Weights of a small GPT-style language model, trained from scratch on English Wikipedia.
Size: 15 layers, width 448, 7 heads of 64, MLP 1792 tanh GELU, vocabulary 2048, 38M parameters.
Architecture: LayerNorm before each block, rotary positions, no biases in attention or MLP, untied embeddings, attention and MLP in parallel.
Each number is 50 + 12 x the weight over its row's rms, rounded and kept within 0 to 99. Layers, rows and columns count from 0. The size before them is the row's rms in percent of the matrix's.

# layer 7 attention query, 448x448, rms 0.015, rows 0-54, columns 0-63
066:58 32 55 53 43 62 40 32 49 39 30 47 63 50 51 64 42 38 37 63 44 62 42 39 57 43 49 34 30 56 39 48 18 35 49 16 51 42 63 28 43 46 58 66 83 45 40 56 45 58 52 32 29 63 67 49 52 51 55 53 58 50 30 53
064:40 54 35 59 34 47 47 36 47 33 44 58 65 60 46 69 37 44 49 42 58 31 32 39 53 77 58 55 44 58 58 63 57 37 50 44 30 38 49 53 47 56 52 46 70 61 27 51 51 61 50 45 63 62 71 48 40 39 40 73 56 69 53 46
062:47 44 56 41 63 35 60 60 49 61 80 50 52 62 69 34 49 54 63 44 49 63 62 53 73 29 55 53 64 66 48 46 31 58 61 51 47 54 50 50 70 67 60 36 35 49 65 58 60 46 29 63 49 38 67 63 43 18 45 57 33 37 48 56
066:60 32 51 50 36 60 31 43 39 46 30 40 38 67 51 57 52 63 36 53 49 53 45 46 39 55 27 51 53 51 44 27 51 44 70 34 56 53 50 37 65 34 54 61 57 43 51 54 43 46 60 47 68 58 56 44 80 58 45 51 75 58 62 36
059:56 45 54 57 45 35 38 60 33 56 61 48 37 46 55 52 51 62 41 47 32 63 52 84 51 45 63 28 55 53 59 39 54 63 47 49 70 80 45 49 58 47 76 37 41 40 30 46 43 64 60 68 42 45 45 64 59 49 40 36 62 50 52 67
071:69 29 41 53 56 82 49 72 43 44 56 57 67 52 45 59 76 46 50 59 57 38 46 30 49 66 39 57 43 45 51 57 29 21 62 25 51 38 32 42 55 40 46 67 67 46 38 69 30 39 48 37 77 46 52 49 61 52 51 56 43 55 36 36
063:34 56 57 63 59 51 49 46 60 49 17 47 48 61 27 51 49 56 63 52 50 44 45 40 48 43 41 55 33 51 42 45 39 37 45 48 42 36 52 47 44 46 36 48 58 64 67 39 57 54 59 29 57 43 37 64 54 55 64 69 32 57 63 17
087:27 60 48 48 61 29 62 38 41 46 61 59 37 49 47 49 51 49 52 43 38 58 49 68 66 42 64 46 52 44 36 64 45 72 53 55 52 55 57 56 53 46 44 26 33 65 54 61 66 59 37 67 01 54 32 57 39 56 45 61 39 53 63 66
064:61 42 56 34 27 48 48 74 43 51 60 69 45 52 44 36 59 39 36 57 40 64 65 76 58 62 56 40 55 61 55 39 42 48 25 37 39 52 32 41 66 79 55 59 70 46 25 57 36 41 40 81 44 48 51 59 48 50 36 45 48 41 54 56
092:73 44 39 51 45 64 44 65 42 38 53 46 62 39 36 58 41 36 29 63 57 50 60 36 41 59 40 65 28 58 61 34 48 25 45 29 63 39 48 44 56 34 53 54 66 38 48 45 32 36 65 23 76 39 51 45 73 61 46 47 51 42 34 42
076:55 32 43 29 35 63 36 51 51 57 58 65 42 49 26 49 51 32 53 54 51 47 53 60 43 69 43 39 47 38 67 46 48 44 42 49 70 35 33 41 37 56 61 48 63 26 33 53 32 40 55 48 69 40 42 64 73 52 50 40 55 36 37 47
076:57 55 53 44 50 64 45 41 56 45 43 44 58 69 29 49 44 52 58 43 64 39 53 29 28 49 53 50 49 41 59 44 36 26 37 23 55 36 46 34 58 40 48 69 52 35 52 62 34 45 44 33 79 50 55 52 62 58 51 49 63 49 33 38
071:54 31 34 48 68 26 67 43 43 75 37 40 46 44 40 56 44 49 51 67 63 45 42 57 33 43 59 58 42 24 42 44 44 33 39 42 57 28 61 36 63 35 28 52 67 56 70 53 65 52 55 24 90 40 58 44 67 28 66 65 57 52 35 55
098:45 66 53 79 53 40 42 37 57 56 49 53 46 66 65 51 49 58 55 52 47 49 38 67 60 45 70 43 81 63 21 69 42 69 72 56 53 62 62 66 53 49 35 30 37 57 60 52 72 67 63 68 38 61 37 51 41 45 44 48 39 56 51 58
093:44 49 46 35 38 59 50 37 38 43 51 42 54 57 39 43 60 41 46 42 43 61 57 57 57 48 52 64 43 50 50 55 63 52 30 37 60 32 45 47 34 37 50 42 57 66 45 42 47 53 54 41 61 37 55 49 46 36 65 58 71 50 46 68
079:44 58 41 64 58 50 44 45 42 60 57 40 41 46 49 77 55 52 46 61 36 52 47 45 55 66 47 48 59 64 33 60 34 39 78 45 52 60 68 60 36 35 47 64 54 66 55 59 73 38 49 53 34 52 49 24 45 53 51 44 51 72 34 52
143:40 60 34 69 45 35 47 50 58 64 34 49 35 59 68 70 39 49 67 59 50 44 46 48 45 45 61 45 61 48 25 66 19 71 46 59 36 72 60 49 53 65 28 42 34 62 73 56 68 54 49 47 51 53 40 43 51 50 46 65 57 63 46 59
096:21 34 69 24 47 63 62 61 41 51 48 66 40 51 58 71 45 60 59 38 32 64 57 56 34 50 38 52 51 46 57 57 51 75 55 75 28 40 45 73 45 58 68 44 48 53 58 44 45 67 55 66 37 52 29 63 42 40 58 50 35 49 71 44
100:45 66 69 37 58 51 62 39 70 46 52 58 48 50 59 67 61 73 49 67 69 48 39 49 59 37 40 54 32 38 74 56 68 64 54 47 62 61 47 62 52 54 44 44 65 53 35 46 59 67 54 40 90 42 49 50 44 44 65 40 47 56 28 72
098:52 54 42 21 63 51 49 38 50 65 68 46 46 48 64 61 60 58 51 47 38 35 68 32 36 54 49 69 74 71 41 55 50 49 64 46 51 40 41 57 65 69 47 49 58 79 51 41 58 59 38 41 70 42 26 47 41 36 34 62 33 29 35 49
103:59 52 56 63 58 59 39 20 41 41 70 53 59 60 37 55 47 63 42 35 43 48 29 32 62 41 52 73 50 64 45 40 62 63 48 52 51 53 45 42 62 38 56 44 74 66 50 60 44 58 26 43 57 41 53 44 48 44 29 58 23 45 40 35
111:69 54 45 49 42 53 58 73 36 34 32 49 49 33 33 62 56 65 41 49 32 41 40 55 28 48 27 57 31 44 54 59 49 58 73 34 44 73 73 48 41 37 53 73 56 54 45 47 61 70 50 31 64 52 51 51 42 54 38 39 65 51 45 54
093:57 42 24 68 36 55 64 63 33 74 38 33 48 61 46 55 45 48 51 52 57 67 37 59 53 55 65 70 66 39 57 32 51 56 52 49 39 45 38 65 54 45 56 41 58 51 47 43 52 46 47 48 50 44 74 72 59 36 65 53 54 22 41 37
101:48 32 41 45 19 75 42 47 67 57 43 63 40 42 39 44 46 42 53 68 61 61 31 46 42 48 60 51 52 27 42 46 59 38 46 42 39 57 22 45 47 52 56 37 30 44 48 63 55 24 39 71 15 45 56 44 67 38 66 58 70 24 57 45
138:50 35 32 52 42 45 39 60 48 60 34 65 40 44 68 42 50 40 55 56 33 69 37 66 64 44 46 45 55 57 27 57 39 58 38 45 45 55 66 50 46 48 47 51 33 70 51 54 45 34 63 65 44 52 60 47 52 43 50 42 68 32 58 40
102:40 58 50 28 19 67 56 57 35 63 36 51 50 54 65 41 44 43 50 57 49 47 40 73 33 50 53 57 50 61 37 58 42 48 37 66 51 58 49 44 37 52 67 49 70 54 62 51 75 47 67 55 32 65 50 32 36 32 43 64 66 42 47 69
109:14 57 28 60 40 43 63 63 29 61 35 68 54 39 57 68 42 49 62 60 49 65 52 79 43 54 49 52 55 64 59 29 36 61 47 44 39 56 42 66 32 53 46 59 22 56 75 25 47 32 63 54 41 37 55 50 49 31 54 42 37 59 58 29
103:33 81 77 55 62 46 50 42 53 32 64 38 57 63 60 62 46 63 56 57 68 45 22 29 48 54 47 54 36 48 60 36 38 23 51 36 65 53 27 54 59 41 57 50 55 47 66 10 62 63 37 48 65 51 60 35 69 55 40 60 34 51 68 60
121:59 39 52 51 57 53 44 39 32 46 62 63 58 55 45 39 82 58 72 62 53 65 38 28 73 53 54 63 61 52 45 52 59 51 27 38 58 44 31 56 42 29 35 64 29 70 42 36 48 46 44 67 23 53 66 67 56 62 50 32 21 63 55 47
105:47 37 32 38 44 38 61 76 50 54 43 45 56 74 44 55 42 42 49 32 54 73 72 45 49 53 46 22 47 34 51 49 58 58 53 65 52 47 57 52 53 73 41 24 52 53 28 73 58 51 48 60 73 47 61 37 54 44 53 56 52 58 47 38
100:46 63 61 62 41 33 56 56 43 53 56 43 45 61 15 64 43 69 49 47 73 31 54 56 43 54 53 35 43 25 82 33 43 57 45 52 46 42 49 56 58 37 44 51 40 44 38 29 59 77 28 35 65 38 72 61 62 36 49 38 40 60 48 60
095:82 49 38 25 49 43 71 64 52 58 52 43 63 56 72 68 50 38 46 36 50 55 33 62 53 54 44 49 49 62 53 50 53 62 49 57 31 62 45 52 48 52 50 49 53 72 59 55 33 39 88 52 67 47 49 49 29 32 54 47 80 76 51 64
090:51 50 41 62 40 29 62 56 36 55 42 36 60 59 48 28 62 37 65 65 45 44 55 52 66 66 56 31 69 69 68 52 68 45 51 17 52 43 52 40 68 61 39 57 49 26 48 47 54 43 58 61 59 33 45 71 68 56 66 62 37 51 57 52
096:56 55 44 45 53 49 42 40 53 54 31 54 28 62 46 58 42 41 50 35 44 56 35 47 32 31 66 47 60 30 52 63 35 45 77 43 59 53 49 66 47 62 51 65 38 47 39 65 62 37 26 26 44 56 26 50 47 57 48 46 54 37 58 51
113:53 47 65 62 64 58 39 39 54 45 64 53 72 40 21 40 54 62 33 52 56 50 45 39 68 64 54 46 61 53 61 45 75 39 31 57 39 35 49 44 62 41 45 52 47 34 68 32 47 41 46 51 63 32 42 37 58 58 49 64 49 59 41 46
091:52 56 44 41 69 50 64 53 40 67 49 44 47 31 61 34 51 56 64 53 67 72 50 74 49 31 48 68 59 45 62 58 69 63 63 52 60 51 41 39 44 65 32 61 55 53 36 67 58 46 59 56 51 52 36 66 50 17 42 42 63 56 42 50
106:52 52 62 52 44 35 42 56 50 62 37 45 50 56 42 48 52 38 46 59 34 74 63 73 51 52 54 39 64 49 61 63 39 44 47 46 38 57 43 33 36 66 46 68 32 49 56 56 47 38 57 53 37 48 43 31 56 62 42 47 40 60 72 69
119:67 29 33 57 51 51 63 50 52 61 66 35 52 39 49 46 46 31 40 49 55 42 55 23 43 73 74 35 51 44 55 67 75 58 52 44 57 31 46 54 74 70 41 53 53 48 38 56 43 38 47 60 56 67 61 43 70 71 46 56 64 47 34 45
117:49 58 49 65 52 55 40 60 51 32 68 73 65 48 26 44 60 64 49 56 56 36 18 59 47 54 47 55 49 48 68 53 78 38 47 40 66 60 57 55 62 69 42 42 49 37 35 53 43 63 42 52 60 51 33 64 64 42 73 44 68 44 22 59
104:47 59 39 62 56 48 54 56 59 45 47 52 65 65 42 55 55 72 56 42 47 51 43 56 54 41 58 55 44 40 38 48 49 40 57 82 62 45 60 48 46 26 39 58 62 58 44 60 55 53 50 48 71 60 22 48 42 65 58 46 38 63 41 50
104:60 46 41 80 31 30 42 60 35 59 45 56 67 55 47 52 60 29 57 53 62 45 48 45 56 55 50 47 59 35 58 52 39 53 56 46 47 40 62 45 41 63 48 83 23 53 36 48 31 43 46 67 42 49 61 54 45 53 53 49 57 48 60 59
097:42 28 40 39 60 46 54 38 57 43 55 38 53 60 34 61 40 21 63 36 52 63 70 57 39 57 70 38 34 53 50 57 71 54 35 60 40 50 30 38 54 49 58 25 31 44 53 63 51 26 49 52 33 43 35 46 31 54 55 40 48 77 63 43
104:51 39 51 69 68 78 45 66 27 51 31 66 55 44 54 60 59 55 59 60 42 56 24 60 37 46 22 54 41 49 42 70 47 53 55 41 31 57 40 47 47 47 52 60 53 76 35 46 33 59 50 47 45 49 51 68 45 59 41 48 61 44 50 43
101:45 31 36 28 33 53 59 55 40 43 25 48 48 51 63 47 53 53 49 43 59 52 38 52 53 50 46 53 53 47 48 48 63 56 47 34 06 73 90 67 46 51 38 45 70 66 37 49 73 39 67 45 34 54 54 46 39 39 34 58 60 34 54 54
095:44 48 49 68 39 51 31 33 46 69 45 33 17 49 44 54 54 65 38 62 57 58 49 58 60 33 58 28 41 25 42 57 42 32 49 35 28 32 54 43 38 20 35 59 55 63 30 39 25 37 59 57 38 57 65 50 60 54 43 36 33 51 50 64
109:54 39 44 59 61 53 52 47 60 34 78 36 39 42 33 56 51 56 65 59 63 43 60 56 56 54 61 67 52 47 57 32 44 53 28 57 76 53 38 50 69 31 26 42 57 27 35 34 49 42 71 61 57 40 68 59 67 38 45 53 65 40 20 51
108:45 59 32 62 49 42 45 43 45 42 38 55 51 52 46 46 49 47 57 41 42 47 42 63 48 64 46 43 54 74 41 60 55 45 43 53 31 58 78 48 20 46 68 57 36 50 68 61 57 34 40 78 48 62 71 60 27 76 52 69 53 57 44 38
107:55 50 61 62 58 58 46 46 45 55 42 52 41 39 39 46 37 54 39 50 63 53 28 48 51 43 48 36 19 35 66 45 53 32 39 50 67 60 43 63 45 67 54 52 38 30 49 64 38 64 42 44 45 54 54 56 52 40 34 60 40 49 39 48
104:50 65 70 61 59 46 59 40 57 51 83 42 54 36 39 46 52 54 65 55 70 49 34 53 59 50 49 38 47 70 51 62 54 59 38 43 60 46 35 47 60 39 41 69 32 41 73 46 32 39 54 46 49 49 63 32 59 72 49 65 41 43 46 69
093:54 48 43 65 55 61 23 53 48 41 34 46 56 70 56 48 46 50 51 57 42 62 46 44 28 52 41 38 36 38 40 40 47 48 38 21 56 62 59 64 53 45 44 41 54 71 31 59 42 23 23 40 46 45 43 44 51 47 47 54 61 56 62 52
102:25 71 67 27 58 40 24 35 23 55 56 54 68 61 42 53 46 50 57 39 46 38 50 65 46 62 60 54 54 66 37 32 38 61 64 47 55 63 38 57 53 64 48 44 64 38 46 39 47 46 55 56 44 27 49 43 73 49 48 55 34 43 51 43
102:40 42 33 27 63 48 60 48 66 51 29 34 71 52 81 66 45 19 33 53 53 47 59 55 47 50 46 45 46 44 54 40 66 63 68 53 51 47 46 54 56 43 55 72 55 34 54 80 36 62 74 52 71 41 59 50 48 40 38 40 57 50 49 46
097:22 50 57 32 54 35 47 29 63 49 44 69 76 52 44 48 52 51 27 60 46 55 36 46 49 60 65 35 62 30 58 51 63 29 70 44 50 24 42 42 25 52 38 46 68 29 44 39 53 56 44 57 57 57 37 53 63 41 38 63 68 60 50 68
102:61 36 57 55 51 56 55 56 61 56 51 54 44 55 49 39 47 37 59 63 49 51 74 41 49 54 68 41 28 58 46 64 53 65 49 56 61 54 58 45 60 46 42 61 65 60 42 61 56 41 69 59 44 54 56 49 34 54 56 57 60 63 65 52
097:46 31 41 54 59 58 42 60 22 57 59 63 46 31 79 39 53 42 57 50 36 73 53 45 60 43 33 68 55 50 34 56 36 55 36 42 47 59 47 47 37 57 49 35 39 57 58 47 54 37 49 65 49 44 66 62 51 40 63 54 58 31 49 56
# layer 7 attention key, 448x448, rms 0.0151, rows 0-53, columns 0-63
057:52 58 48 47 47 52 49 71 63 51 54 52 42 45 33 33 34 52 58 49 55 55 39 77 34 70 47 40 62 45 64 49 43 54 54 74 56 74 50 72 57 46 40 42 49 50 40 62 41 44 47 57 59 51 53 74 63 53 18 36 56 52 50 54
060:45 39 83 60 53 52 51 62 64 61 53 72 38 26 85 66 47 46 46 32 67 76 38 60 58 56 37 40 67 51 35 59 67 52 50 35 56 46 42 15 50 37 64 45 54 57 53 45 35 56 56 61 67 41 42 32 30 62 57 50 62 53 54 28
060:44 79 54 72 55 34 32 67 54 27 41 33 62 68 46 53 43 78 50 66 41 26 47 31 49 47 47 34 55 38 43 65 57 49 32 33 36 39 53 53 49 67 20 53 42 42 37 49 42 42 49 43 49 36 50 62 48 48 62 42 40 56 38 70
061:38 43 62 52 64 70 40 56 53 36 44 57 56 63 42 49 42 38 60 61 46 60 63 46 55 47 48 61 52 20 47 45 38 43 65 45 51 48 52 66 52 32 55 51 44 41 54 43 61 29 61 54 43 59 46 41 56 67 50 64 48 33 21 55
062:18 56 52 49 69 64 59 59 49 34 56 39 69 45 51 50 45 67 36 49 58 38 64 64 69 38 53 53 23 48 60 62 49 20 37 50 27 45 28 65 43 39 26 52 39 48 47 43 51 47 54 48 69 33 64 57 56 62 54 47 38 61 29 42
063:53 45 68 43 51 88 62 42 50 42 52 69 60 41 39 44 67 34 47 54 47 66 55 59 40 25 58 56 38 49 54 60 65 40 47 62 50 65 38 69 45 33 49 60 57 36 40 32 73 52 52 60 57 46 40 59 33 48 27 53 52 40 48 35
060:64 41 59 47 29 37 51 37 64 46 58 40 34 42 55 72 58 44 56 34 61 54 32 45 34 67 50 56 65 48 46 51 72 47 52 35 64 59 44 55 72 50 56 63 35 68 48 55 42 41 47 44 59 53 28 54 44 28 65 38 46 65 42 57
072:48 65 32 65 38 26 37 67 39 58 24 54 49 68 43 44 55 51 43 60 58 39 61 48 68 65 57 38 53 72 46 56 31 65 45 51 69 49 71 40 48 81 28 47 50 63 68 45 43 52 46 43 64 43 66 54 59 48 32 55 44 59 49 76
066:45 60 70 54 61 71 60 56 51 57 52 41 54 26 47 51 33 56 27 52 54 31 52 60 51 53 39 67 68 40 47 72 74 35 57 46 34 52 51 58 53 19 65 43 31 31 32 54 57 78 47 65 43 59 62 51 46 48 80 72 73 48 47 45
078:55 30 73 45 49 82 53 41 57 48 56 61 62 50 36 55 42 50 42 32 58 47 50 46 36 40 45 40 49 46 52 57 61 54 56 65 36 54 39 93 57 21 84 57 63 45 43 49 61 47 43 46 58 46 46 54 66 50 48 46 60 28 58 52
083:38 34 62 53 47 70 71 45 71 39 70 49 54 28 64 31 31 44 29 34 66 56 45 39 61 37 56 69 67 47 58 39 67 43 61 62 46 76 49 72 48 27 65 57 71 45 51 40 54 59 53 50 54 49 49 57 43 59 60 66 60 43 50 37
068:52 57 59 48 60 63 46 71 74 52 60 34 34 45 48 56 58 34 57 47 45 57 40 20 41 26 68 52 61 47 61 52 66 50 56 39 63 43 35 40 66 43 82 51 38 54 60 51 44 53 14 38 65 42 41 55 52 55 64 55 53 69 34 28
078:61 69 49 33 63 40 24 43 53 69 43 32 45 44 66 53 69 66 64 74 40 75 24 35 59 49 57 68 51 55 43 58 37 55 68 58 35 43 61 47 42 65 34 48 35 47 71 45 51 51 33 27 57 58 41 54 42 62 44 42 32 64 54 45
092:74 68 50 59 55 42 35 57 31 56 41 64 46 53 61 65 59 59 65 61 45 32 52 78 50 66 44 34 40 60 38 47 39 51 45 55 49 48 60 35 43 55 47 60 31 55 64 56 43 44 53 71 43 54 70 48 56 46 56 66 41 60 49 54
090:37 54 31 46 61 40 49 62 55 64 58 24 57 58 61 41 42 61 51 57 45 60 33 19 59 51 61 35 47 52 55 49 45 47 63 54 39 44 50 70 49 70 33 49 51 56 66 41 52 43 27 51 75 44 36 57 26 59 34 70 50 31 41 34
106:50 52 37 58 38 36 50 57 44 68 36 46 56 70 66 63 68 70 63 62 34 39 36 76 40 67 55 46 54 64 47 40 53 62 34 53 39 60 54 55 33 64 35 42 39 78 56 46 50 44 36 45 43 51 67 45 37 49 41 41 47 41 52 59
102:58 74 58 25 54 50 54 52 53 31 38 51 34 26 54 43 51 57 38 57 48 48 48 62 55 61 53 42 53 62 40 56 51 51 46 41 53 52 43 49 52 62 50 73 41 53 55 54 32 53 58 31 33 38 68 38 44 34 46 64 41 45 52 74
114:49 40 41 53 26 58 53 56 73 43 55 54 52 44 39 46 32 57 38 32 76 48 62 35 43 54 42 33 69 41 50 57 61 30 48 60 43 53 33 53 60 46 67 51 66 42 32 49 46 48 70 39 65 32 57 45 52 41 58 56 51 39 40 42
102:34 37 52 58 62 48 57 47 41 65 46 56 54 52 51 40 42 59 62 44 57 51 39 09 75 46 35 64 61 58 54 51 49 54 62 38 49 38 44 60 23 47 51 49 44 60 53 47 64 49 38 51 66 53 57 68 49 45 52 49 59 56 68 56
106:57 57 48 43 48 49 56 40 62 42 48 66 54 51 43 74 39 50 69 58 46 55 42 38 47 56 50 61 60 51 40 44 45 51 51 57 60 35 63 30 62 49 39 42 40 57 61 21 58 31 37 51 48 63 53 60 60 56 57 35 69 69 65 41
097:51 65 39 74 47 48 61 64 49 49 51 73 47 58 54 62 55 63 50 67 40 61 46 56 71 49 43 50 38 48 34 45 54 41 48 35 67 60 66 32 65 46 47 60 45 65 46 59 49 67 62 47 39 51 64 34 45 71 72 30 57 48 51 54
116:36 65 66 71 52 53 39 20 62 50 53 58 52 48 33 69 46 45 51 28 28 44 51 46 55 48 24 48 67 56 51 42 49 67 47 50 64 50 60 50 60 45 39 29 54 63 56 35 50 51 43 45 62 59 55 64 49 39 47 15 60 37 58 52
095:56 47 41 49 45 42 38 42 40 49 51 52 56 35 48 55 63 56 50 53 64 52 68 51 52 74 43 55 60 47 53 60 60 67 44 53 52 41 57 42 63 26 44 52 40 46 65 40 50 34 50 61 32 47 65 48 63 53 58 50 40 42 48 49
103:41 28 21 26 77 55 41 71 72 27 50 61 65 43 45 38 69 52 47 61 46 50 44 69 45 54 53 67 50 44 59 49 52 53 57 53 37 79 50 62 38 44 33 52 35 39 78 50 36 50 35 35 44 43 68 52 50 55 28 75 32 34 48 62
120:47 33 65 44 44 54 47 43 69 36 45 50 21 62 60 46 40 30 27 60 47 55 80 63 42 37 53 44 47 47 56 69 54 61 68 51 49 69 56 42 64 45 60 56 52 33 44 66 48 74 57 30 43 54 43 41 46 56 43 65 50 54 60 37
109:54 59 37 45 59 37 63 45 64 50 37 38 23 50 61 67 73 58 59 43 74 45 38 75 50 48 66 36 34 44 47 44 42 46 60 62 32 80 50 52 44 56 39 63 68 59 59 47 38 52 52 42 34 41 57 57 52 39 47 51 72 54 66 55
118:72 49 64 64 34 35 23 27 59 62 44 57 46 56 59 39 49 59 32 60 53 54 63 45 53 38 65 23 58 44 37 67 27 47 69 37 32 59 47 40 44 49 29 48 29 65 59 76 50 50 70 35 51 51 69 31 34 44 53 82 63 48 65 33
097:35 52 39 70 35 40 56 44 40 56 49 31 49 68 60 41 57 48 53 57 31 43 58 50 53 46 55 49 54 47 63 70 40 49 52 57 78 54 48 40 37 70 59 64 42 75 62 35 52 46 55 72 40 47 63 59 51 43 62 21 35 35 64 34
120:54 41 67 62 36 65 46 57 49 27 67 66 40 42 50 20 54 42 59 37 47 45 28 57 34 51 54 47 56 81 62 56 58 42 32 68 51 63 63 61 32 42 61 58 67 57 36 49 60 62 57 57 41 39 59 28 61 71 35 51 53 46 64 40
109:62 56 61 33 43 50 48 69 76 49 60 62 59 43 50 52 44 49 44 44 72 48 45 52 46 46 52 43 62 44 57 46 54 54 59 51 32 46 65 60 38 63 19 25 90 46 36 58 50 41 57 45 52 58 29 42 54 42 24 69 47 54 41 32
106:62 82 60 59 46 53 43 27 32 46 59 51 59 51 52 54 67 46 69 48 22 29 38 27 38 34 51 59 65 51 57 63 40 57 36 67 48 38 60 38 54 57 46 33 61 60 29 41 58 38 44 57 52 36 34 48 62 59 44 22 62 33 41 37
099:55 50 73 37 44 64 47 23 38 47 55 43 35 55 41 57 34 31 64 68 54 54 51 59 39 51 33 31 47 59 66 45 53 54 77 68 39 52 51 69 54 46 38 57 55 27 46 42 51 37 54 46 57 71 50 51 43 64 48 79 64 80 52 53
096:53 62 62 67 48 65 46 44 57 35 62 43 54 65 73 58 57 53 43 19 56 59 61 64 51 47 52 50 50 31 41 56 36 35 51 57 42 33 26 87 42 82 67 31 56 58 43 64 43 33 64 45 42 70 63 51 46 50 51 71 61 47 53 55
100:45 50 52 45 42 49 47 64 65 43 41 53 56 44 30 52 42 59 40 48 64 64 52 45 43 49 46 58 82 75 51 39 57 48 28 56 43 56 51 50 62 47 43 62 53 50 53 61 30 51 33 34 42 43 70 43 56 62 68 38 66 59 43 49
114:50 58 51 69 39 43 49 55 44 48 56 61 63 58 64 48 36 38 55 68 42 63 28 64 56 54 60 55 51 73 50 41 68 52 35 36 59 61 29 55 39 41 45 49 40 71 25 32 62 40 61 67 55 30 58 53 59 51 73 33 36 36 29 53
094:36 38 58 31 60 42 66 56 57 53 64 60 37 52 47 58 50 62 44 44 69 69 49 25 44 49 42 36 34 60 53 56 42 37 68 75 40 52 29 49 45 55 31 47 69 41 63 19 61 60 61 27 50 44 46 64 41 46 52 52 54 67 53 63
104:48 27 45 44 22 45 38 50 53 60 55 59 45 38 53 43 45 63 67 32 57 57 47 34 40 55 46 64 71 71 45 32 39 61 47 55 29 73 32 58 35 80 43 55 46 52 52 55 39 56 38 37 59 47 70 61 36 54 45 82 51 37 66 54
117:62 58 41 30 58 58 57 46 42 48 61 45 58 42 62 50 38 44 59 62 41 43 46 59 39 57 49 46 69 32 41 35 56 52 39 70 53 19 58 40 37 58 60 34 63 63 43 30 36 38 56 63 55 53 52 53 61 39 43 57 48 30 57 55
111:55 60 48 38 61 49 45 60 49 28 51 40 52 46 61 44 37 51 56 62 54 30 55 75 58 49 35 47 67 50 37 26 66 59 51 54 64 21 76 63 32 56 33 42 71 40 09 43 42 36 46 35 61 34 48 53 38 55 55 56 39 51 28 71
101:32 71 30 42 52 31 51 68 59 48 46 62 65 54 49 59 31 43 60 37 47 60 41 57 46 44 66 71 40 42 47 57 69 42 62 46 70 45 41 60 32 42 43 59 63 46 56 46 42 64 46 52 55 46 68 41 49 48 49 35 52 69 23 48
107:57 42 57 56 44 56 54 64 59 62 49 54 24 43 62 73 53 47 59 29 46 50 60 45 51 52 32 29 52 41 34 24 68 38 69 36 44 50 50 47 48 57 55 34 49 54 52 74 48 48 43 24 33 46 80 41 60 39 46 64 67 52 39 22
098:53 42 48 60 34 45 53 40 46 48 76 46 50 56 34 27 46 58 53 60 62 58 46 66 53 43 55 45 37 47 58 54 68 33 32 49 44 52 54 60 29 46 55 73 54 35 57 57 45 61 46 69 36 73 44 46 56 47 40 63 53 57 56 63
106:44 48 53 55 44 32 59 57 66 20 64 58 51 75 42 56 65 38 47 61 50 72 54 53 49 44 59 49 35 43 47 79 52 55 69 40 41 43 78 39 51 54 53 88 63 45 65 51 37 64 29 34 50 59 65 49 24 52 58 31 44 52 57 49
102:77 35 49 43 48 42 63 46 44 47 22 68 07 52 64 65 42 68 49 29 52 56 67 48 53 54 56 65 55 57 70 43 40 48 73 70 58 44 50 61 51 41 60 58 68 31 40 49 73 34 49 48 47 70 67 66 55 54 50 47 67 46 72 54
098:63 37 32 43 50 57 43 60 42 63 46 58 74 38 64 64 62 78 51 42 45 50 37 28 30 53 54 64 56 57 67 50 30 52 56 38 33 59 57 73 39 56 49 58 55 55 52 69 43 65 33 38 38 33 53 66 46 64 42 66 49 34 56 46
112:66 68 49 60 69 37 38 33 38 63 50 55 69 31 77 42 61 43 41 60 29 43 40 51 41 62 52 41 49 39 65 76 61 50 46 59 65 49 77 63 51 55 42 44 22 62 36 32 55 43 48 50 51 29 48 63 43 52 38 66 64 32 33 56
103:64 41 59 65 30 59 47 43 41 47 51 50 40 63 58 50 39 49 52 65 62 42 71 50 49 46 70 57 33 53 16 45 67 40 58 28 56 48 65 38 55 29 54 42 42 48 42 65 40 51 45 57 51 59 36 62 53 39 66 75 69 57 47 46
109:33 68 42 45 67 59 51 53 52 41 58 38 50 45 40 38 39 35 65 59 55 75 55 58 46 69 49 39 30 52 34 45 67 45 49 47 45 60 61 25 53 48 57 58 50 40 59 50 54 61 69 64 47 58 42 51 53 51 45 10 45 47 49 49
102:48 43 47 48 48 39 62 30 28 41 69 39 49 45 60 36 47 46 52 48 41 60 60 56 49 66 54 63 34 46 37 72 42 34 35 62 57 65 25 44 38 37 76 77 23 48 45 33 22 37 64 84 43 27 69 50 64 57 45 53 45 47 40 52
100:50 34 61 46 54 64 32 65 63 46 53 47 59 42 56 54 68 47 43 82 57 36 41 66 57 27 51 47 71 57 49 47 41 79 44 58 40 62 70 45 47 49 37 49 56 73 48 58 46 61 48 27 43 44 60 31 59 56 50 50 48 61 44 27
112:62 31 52 44 32 61 54 43 52 44 65 60 37 45 43 62 65 64 41 48 49 49 68 51 51 61 21 47 53 61 63 41 60 52 38 62 63 58 70 48 67 48 57 72 41 52 41 67 35 26 59 66 35 41 38 48 61 57 58 35 40 68 51 46
106:77 29 55 39 54 47 48 61 84 56 46 35 48 26 52 51 60 41 62 48 49 56 63 38 71 48 48 34 62 50 72 50 53 43 64 62 43 35 55 56 59 53 42 61 56 61 51 29 46 37 52 40 52 48 27 59 57 37 25 46 73 66 44 39
098:47 35 48 34 32 51 57 56 39 55 42 32 32 54 44 51 44 73 57 52 49 46 35 44 64 41 50 46 71 54 49 40 36 53 43 50 32 55 24 52 27 87 39 59 61 60 45 50 48 39 28 41 58 30 48 45 54 59 43 48 55 28 45 54
104:49 59 58 55 59 53 67 35 41 39 58 54 39 95 52 60 46 52 52 40 62 43 40 46 53 58 60 65 52 57 24 41 48 44 54 39 53 41 45 33 41 49 61 61 73 49 54 40 51 57 68 40 54 77 45 38 39 58 45 52 51 61 51 75